Weights of a small GPT-style language model, trained from scratch on English Wikipedia.
Size: 8 heads of 32, MLP 1024 SiLU, vocabulary 8192.
Architecture: LayerNorm before each block, learned positions, biases, tied embeddings.
Training: a variant of Adam for these matrices, 424M tokens, 6464 steps.
Each number is 128 + 32 x the weight over the matrix's rms, rounded and kept within 0 to 255. Layers, rows and columns count from 0.

# layer 12 MLP up, 1024x256, rms 0.108, rows 972-1023, columns 0-31
[[167 167 125 124 135 184 120 163 200  88 149 149 141 130 131 158 184 148 159 101 135 122  54 145 114 109 141 109 152  98 164 136]
 [119 151  88 117 149 137  85  86 138 171 149 142 126 121 164 130 163  90 145 130 106 201 135 138  91 123 113 161 133 192 111  94]
 [115 150 106 145 148 115 103  91 136 175  86 172  94 108 142 126 135 133 151 103 160 162 117 102 132  96  87 130  38 155 134 103]
 [114 199 113 119 160 118 121 181 118 131 143 165 135  83 145 115 151 134 122 197 116 154 125 160 136 154 116 157 145 114 129  77]
 [ 97  90 105  85 113 101 182 161  90 111  84 142 113  69 169 193  89 101 168 106 136 124 106 123 163 179 134 143 167 149 111 124]
 [123 137 148 129  93 124  87  82  98 140 117 181  76  85 116 183 186 132 139 123  93 112 181  70  85 119 105 112  74 101 136  96]
 [131 174 131 146 154 107 132 152 171 171  88 127 125 157 142  71 155 148 119  43 178 212  87  90 112 149 115 140 114  98 162 129]
 [157 133 124 169 129 128 110 180 115 148  78 176 143 113 111 130 165 109  93  97 157 134 130 132  58 126  62 174 143 114 127  88]
 [ 90 181  89 125 167 130 115 181 106 134 146 169 128  97 130 116  95 143 190 140 152 152 143 157  85 117 113 131 145 119 167 120]
 [ 97 169 121 133 175 165 139  92 131 155 160 141  98 116 162 145 153  91 150 100 127 142 110 139 137 164 157  90 133 112 136 118]
 [117  99 157 152 136 116 109 149 138  99 143 134 137 148 160 114 175 104 155 114 119 127 122 143 153 182  74 188 128 198 123 188]
 [119 178 132 174 166 111 108  92 139  97 129 148 165  82 120 157 194  81 105 152 117  62  57 104 152 207 125 136 145 113 134 118]
 [112 147  91 151 144 121  91 141 155 151  82 173 153 126 156 118 166  53  83 159 130 200 134 114 146 239 122 159 142 132 149 102]
 [133  99 118 137  98 110 138  96  39 106 151 112 131 130 141 104 108 157 122  93 120  87 160 157  90 174 126 136 135 144 124  81]
 [ 85 145 135 107 112 157  88 109  24  87 116 157 137 125 111 116 105 162 116 137  56  53 110 103 135 129 121 149 131  98 177 123]
 [146 180 153 145 144 120 132 163 154 107 115 118  58 159 127 146  82 162 175 116 134 142  97  92 122 113 109 159 116  86 168 115]
 [125 177 125 117 164 148  86 132 150  72  98  95 183 137 161 146 143  74 191 176 171 121  95 141 105 173 108 166  69  93 154 119]
 [ 81 141 160 129 143 131 118 141 110 173 119 130 149 128 138 130 123 114 145 142  82  47 149 179 121  96 100  95 121 156 112 105]
 [125 134  54  89 148 105 147  83 102  71 127 136   8 165 161 108 136 148 179 119 153  89 146 114 143 114 122 170  57 115 142 112]
 [136  87 166  72 115 161 115 122 139 143 163 123  94 153 156 156 107 115 121 131 150 185 131 119 177 147 134 131 103 142 137 147]
 [ 87 114 119 172 137 137 108 152  94 135 113 144 122 130  84 100 135 110 122  95 119 149 171 118 104 136 181 109 121 154 147 122]
 [130 128 121 190 129 116  95 129 131 140 108 193 131  84 110 161 132  61 105  81  81 108  92 100 120  78 154 121 123 109 157 120]
 [ 85 160  57  86 179 158 169 113 150 162 122 170 186 103 179  89 145 148 134 103 146 187 137 137 137 111 138 149  98 144 135 105]
 [ 95 161  86 175 142 119 147 122  75 101 129 140 176 130 134 133 156 108  92 113 118 138  93  58 140  78 129 152 123 142 142  85]
 [110 115 127 166 127 142 137 142  86  62 141 146  76 129 118 171 133 105  78 138 154 162 104 130 133 206 213 169  99  94 142  94]
 [109 168 121 146 153 190 148 164 119  57 116 113 169 132 112 131 129  86 160  91 113 120 146 170 140 165 146 179  85 142 162 130]
 [101 186 109 131 136 114 109 119  96 159 113  99 115 142  83 115 107  40 146 156 132 115 139 140 126 134 104 133 188 153 168 117]
 [101 138 100 138 118 103  96 134 131 140 161 116  89 159  96 120 120 115 151 116 157 102 123 107 122 158 108 149 112 131 152 122]
 [165 116 126 124 194 114 102 136 127 105  66 151  94 131 195 102 147 105 211  75 118 131 190 135 143 127  62 204 120  65 144 114]
 [166 172 100 128 187 157 104 111 157 106 116 152  31 164 120 109  59 137 163 113 103 157 126  42  70  99 128 106  96 128 139 168]
 [107 140 150 128 151 145 153 205  83 112 132 152 102 136 122 102 127  93 119 153 198 200 112 138 149 131 130 167 163  75 152 142]
 [109 123  68 133 105 151 168 143  79  70  73 122 126 108 158 168 132  92 188  85 147 158 125 117  93 141 137 165  99 147 153  84]
 [139 137 154 106 168 158 124 123 133  91  89 126 169 101  84  98 114 188 115 101  97 148 121 111 121 157 126  98 151 115 139  85]
 [137 116 147 159 130 174  88 102  92 108 106 132 114 118 157 133 163 158 174 123 127 108 139  86 139  77 104 123 108 100 149  83]
 [121 200 125 113 162 113 129 123  61 139 114 153 107 144 150 117 155 125 146 104  69 140 145 148 117 126 121 136 110 106 136 127]
 [ 95 118 148 110 164 131  31 125 143 172 108 116 158 101 130  93 154  48 136 125 119 111 120 109 106 127 110 128  97  98 169 108]
 [131 126 161 159  91  91 133 181 193 147 103 168 135 116 154 125 164 113 107 111 155 135 133  94 164 110 121 128 185 213 123 146]
 [134 160 119 172 145 189 147 136 120 129  56 117 116 128 164 129 135 132 135 148  75 153 164 127  97 123 129 173  89 132 122 162]
 [117  66 114 165 101 106  77 102  93 136 115 114  37 108 147 126 127 141  94 101 156 174  92 140 149 114 119 158  89 146 136 116]
 [ 81 172 106 173  99 177  81 111 125 142  79 139  98 146 182 191 158  80 149  81 164 150 121 142 120 159 130 157 100  86 128  96]
 [140 104 123 155 114 151 150 129 228 102  97  93  88  92 130 200  95 104 162 116 150 127 126 137 177  86 121 155 142  85 132 129]
 [153 144 144 191  85 152 122  85 123 106 132 105 167  86 160 145 164  96 122 129 163 151 143  88 135 148 159 182  87 144 143 107]
 [108 170 154 195 167 111 130 138  68 124 121 148 184  97 176 134 110 148 146 139 107 152 111 131 130 188 119 190 124 140 129  91]
 [142 167  78 164 104 103 148  77  96 139  99 147  83 116 132  85 117 106 114 100 114 130 185 127 180 113 110 157 142 130 209  99]
 [118  98 105 141 162 162 123 151 145 138 111 145 100 136 160 142 142 121 112 168 120 114 129 126 135 156  93 168 108 181 127 131]
 [133 149 170 105 156 199 148 126 154  88  80 160 156 123 110 122 177  82 183 183 173 132 123 163 163 108 122 144 147 142 122 133]
 [104 122 134 159 150  94 158 147 104  88 141 156 119 103 182 111 108  86 102 135 182 116 206  77  99 175  79 189 135 122 138 113]
 [105 169 123 190 156 129 188 160 146 120 120 154  80 133  91  88 133 119 153 105  98 174 125  56 124 190 135 139 115 179 147  64]
 [103 159  76 122  90 140 112 140 110 104 158 109 103 102 149 111 115 112 148 132 101 155 171 112 151 104 176  84  98 116 116 106]
 [134 128 164 120 140 173 108 135 141 137  88 104 157 110 106  76 160 137 133  68 156 151 129 114 124 114  96 136 132 137 134 142]
 [141 129 126 132 147 135 128 192 192 107 143 108 141  95 136  84 131  89 165 164 151 114 126 124 167 198 116 116 135 112 158  64]
 [158  94 119 118 146 199 167 109 110 146 120 141  65 130 144  92 126 162 150  97 154 124 125 121 147 109 108 153 134 155 135 129]]
# layer 12 MLP down (transposed), 1024x256, rms 0.104, rows 972-1023, columns 0-31
[[107  97 160 124 184 160 111 174 152  74 144 123 100 113 175 101 152 154  69 114 109 180 178  98 118  87 149 118 113 113 123  90]
 [ 78 122 193 113 145 143 134 126 141 116 171 159 101  96 109 135 109 166 100 132 110  80 149 129 155 155 146  85 173 106 112 155]
 [183 129 124 142 128 137 118 163 129 125 178  96  77 113 142 103 134  87  89 110 158 134 131 152 152 182 161 139  88 133  58 115]
 [208  93 142 223 137 111 141 178 133 131  92 143  75 150 122  92 141  81  59 180 105 122 141 132  89 169  93 116 158 108 105 141]
 [176 176 115 145 190 143 102 170 146 112 132 169 109 118 124 103 143 139 108 171 163 175 108  96  95 117 120 103 174 160 111  96]
 [115 126  93 111 122  87 146 148 143 124 183 139 185  91 125 137  92 167 105 135  83 111 136 111 178 128 157  66 127 174 204  97]
 [125 139 178 130 139 160  44 182 143  76 156 147 127 173  83 152 159 147 175 164  48 159 137 168  94  94 114 116 114 132 145 105]
 [ 93 125 183 107 112 154 207 105 143  98 151 140 118 110  85 127  87 151 150 127 149 123 107 161 154 115 113 105  68  73 132  76]
 [140 125 110 133 137 101 129 126 150 166 169 114 133 131 154  91 150 105 149  78 108 124 133  80 111 147 133  68 164 130 178 203]
 [154 122 134 127  95 149 145 154 157 136 132 115 154 168 125 137 134  96 166 150 126 126 143  65 106 128 127 149  86 136 115 117]
 [ 98 133 120 162  85 124 167 178 124  77 135 129 122 138  61 172 128 158  94 102 189 111 107 105 129  81 158  71  96 126 155  92]
 [165  84 133 149 126 104 126 108  96 167 136 159 101 145 123  76 123 149 123 117 107 132 108 141 134 105 115  63  70 125 160 153]
 [155 121 152  96 142  58 195 204 105 191 169 101 111  76 132 103 106 136 118 140 134 142 113 164 171 135 113  98 113  95 183 165]
 [104 117  69 146 174 116 142  91 136 112 156 173 127 141 127 148  73 183  64 137 139 143 138 172 147  71  92 129 122 159 178 112]
 [133 106 152  86  90 165 129 157  83 141  96  65  80 147 136 149  69  75 166  89  69 103 153 167 146 153  84 165 164 115 183 130]
 [109 111 133 154 129 186 134  91 117  89 123 111 172 120 130 100 167  84  75 123 168 105 102 160 137 126 134 145 111 136 142  79]
 [ 52  63 141 104 197  64 126 140 155 148 155 147 149 110 138 118 102 111 131 172 173  58 198 201 112 106 165 166 108  91 177 117]
 [122 172 123 128 149 154 126  98  89 179 170 136 160 157 148 100 115 158 133 127 152 129 111 113 127 159  85  90 150 118  22 136]
 [115 149 152 160  69 115 114 100 141 180  90 178 152 111 110 134 108 150 165 138 116  93 148 150 142 173 108  56 209 135 127 150]
 [139  83 137 105 161 163 119 130 125 139 184 143 130 208 117 120 134 170 109 136 136 124 169 111 177  72 125 167 112 127  43 156]
 [160  97 128 143  82 140 147  92 159 109 143 121 118 141 129 135 161 170 253 184 107 101  67 171 142 190 114 138 145  97 142 115]
 [103 147  96 115 136 138 171 104 145 164 159 139 107 127 122 124  69 124 147  91 136 130 165 164  95 103 124 114 132 122 117 176]
 [118  99 131 111  92 118 164 162  99 144  97 138 125 143 183 119 126 167 138 106 178 154 149 166 118 112 166 113 158 119 214  80]
 [211 107 167 167  98  75 120  51  99 111 130 123 193  90 139  88 194 135 155 115 119  99 122 196 122 132 133  72  90 165  94 146]
 [181 133  63 161 122 112 143  94 116 129 161  85 171 156 134 151 170 123 130 110 131  74 146 100  92 126 105 162 116 153 155 173]
 [102  58 149 121 137  75 107  53  95 170 100 152 136 121 142 140 149 133 114  88 130 140 156 102 123  81 138 114 123 134 187 168]
 [169  82 126 135 119 143 113 221 126 105 167 171 108 130  91 107  79 223 114  88 123 126  85 111 167  96 148 169  58  66 173 149]
 [111  99 110 112 151 180 144  90 137  69 119 138 142 103 109  96 141 117 159  83 153 134 107 145 100 140 112 116  79 107 187 151]
 [165  77  99  82 109 134 100  81 144 122 149 187  78 139 190 123 162 112 208 118 124 164 135 133  62 167  98 121  85  93 157 140]
 [ 88 141 110 106 115 118 139 129 123 173 144 145  99 142 114  90 130 188 119 156 131 127 158 105 113  89 191  84 166 139 175 123]
 [127 162  55 105 136  83 129  93 157 149 116 142 122 126 151 160  58 155  93 136 155 110 111 113 110  94 130 160 175 163 184 127]
 [198 117 154 153 156 164 156 116 125 119 116 117  97 205 151 115  69  98 153 140 169 131 107 141  85 172  89 168  81 142 133 133]
 [104 107 145  96 125 104 148 137 125 127 128 118 102 139 189 149  95 107 149 168  62 163 157 127 154 111 147 166  65 130 119 170]
 [132  99 178 121 147  93 133 193 133 154 154 110  82  77 178 148  93 134 119 108 116 148 182 112  81 148 149 143 107 184 189 107]
 [157 131 169  78 127 121 144 122 143 154 156 143 157 110 130 161 117 125 124 142 110 153 181 121 102 171 172 104 126 121 200 129]
 [126 118 119 113 123 160 114 177 147 152 102  69 160  90 131 115 122 147  85 148 126  86 152  95  91 119  78 140 123 134  87 119]
 [177 115 158 123  67 111 155 126  91  99 111  99 128 104 123  95  96 150 132 119 134  84 144 169 111  95 116 144 137 120 181  86]
 [105 112 152 136 108 103 128 127 177  78 143 144 103  89 111  56 103 153 156 141 124 122 174 135 125 140 163 115 169  83  33 146]
 [112  47 115 135 118 114  88 207 112 165 152 180  70 158  99 122 174 145 149 157 136 162 149 153  88  88 148 103 146 190 184  96]
 [141 125 139 127  75 139 104  77 105 170 125 162 105 131 116 132 133  94 137 134 106 118 153 108 143  96 104 151  99 195   0 104]
 [155 116 123  95 125 119 114 171 162 111 155 124 120 148 145  90 120  98 102 142 141 157 128 121 108 161 119 131 135 126 116 148]
 [157 149 127 124 127 183  84 155 130 111  79  66 125 128 183  80  80 147 138  80  96 107 139 123 150  79 135 135 134 131 201 182]
 [132 136 173 132 165 148 171 121 160 148 115 120 116 139 122 124 173 144 100 143 121 135 167 171 105  47 132 130  90  59  95 108]
 [138  70 153 121 119 117 127 134  99 134 162 161 101 109 124  91 132 188 186 124 120 154 108 121 158 148 128  82 156 170 153 117]
 [142  99  80 165 118 131 114  63 114 127 100 139 196 131 155 117 136 172 119 119 150 124 120 147 166 161 151 159 161 166 113 121]
 [139 122  80 125 171  77  94  47 121  92 112 116 144 176 152 128 125 198  98 101 132  92 189  82  95 100  99 133 189 170  84 172]
 [123 108 115 122 104 121 102 110 136 187 111 149  90  78 148  93 130 116 108 194  93  86  93 148  90 105 142 141 138 147 169 147]
 [160  26 182  54 165 102 171  58  87 142 163 123  79 136 145  58 143 128 174 127 173 140 133 182 181 184 193 134  92 116 202 129]
 [128 151  74 197 117 109 146  53 142  63 146  94 128 122 190  66 107  42 145 163 164 114  91 165  88 152 168  75 179 183  80 164]
 [131 125 115 153 136 118  96 138 118 125 152 161  95 180 116 136 105 126 188 166 113 145 141 123 128 143 151 160 132 128 138 132]
 [121 115 157  93  93 178 169  54 122 107 130 154 113 130 130  88 154 157 104  74 137 169 129  99 123 131 154 136  91 122 120 145]
 [ 95 132  97  74  48 109  99 183 108 148 103  93  83 132  81 131 132  68 153 136  88 133 136  82 131 126 150 139 134  67  81 158]]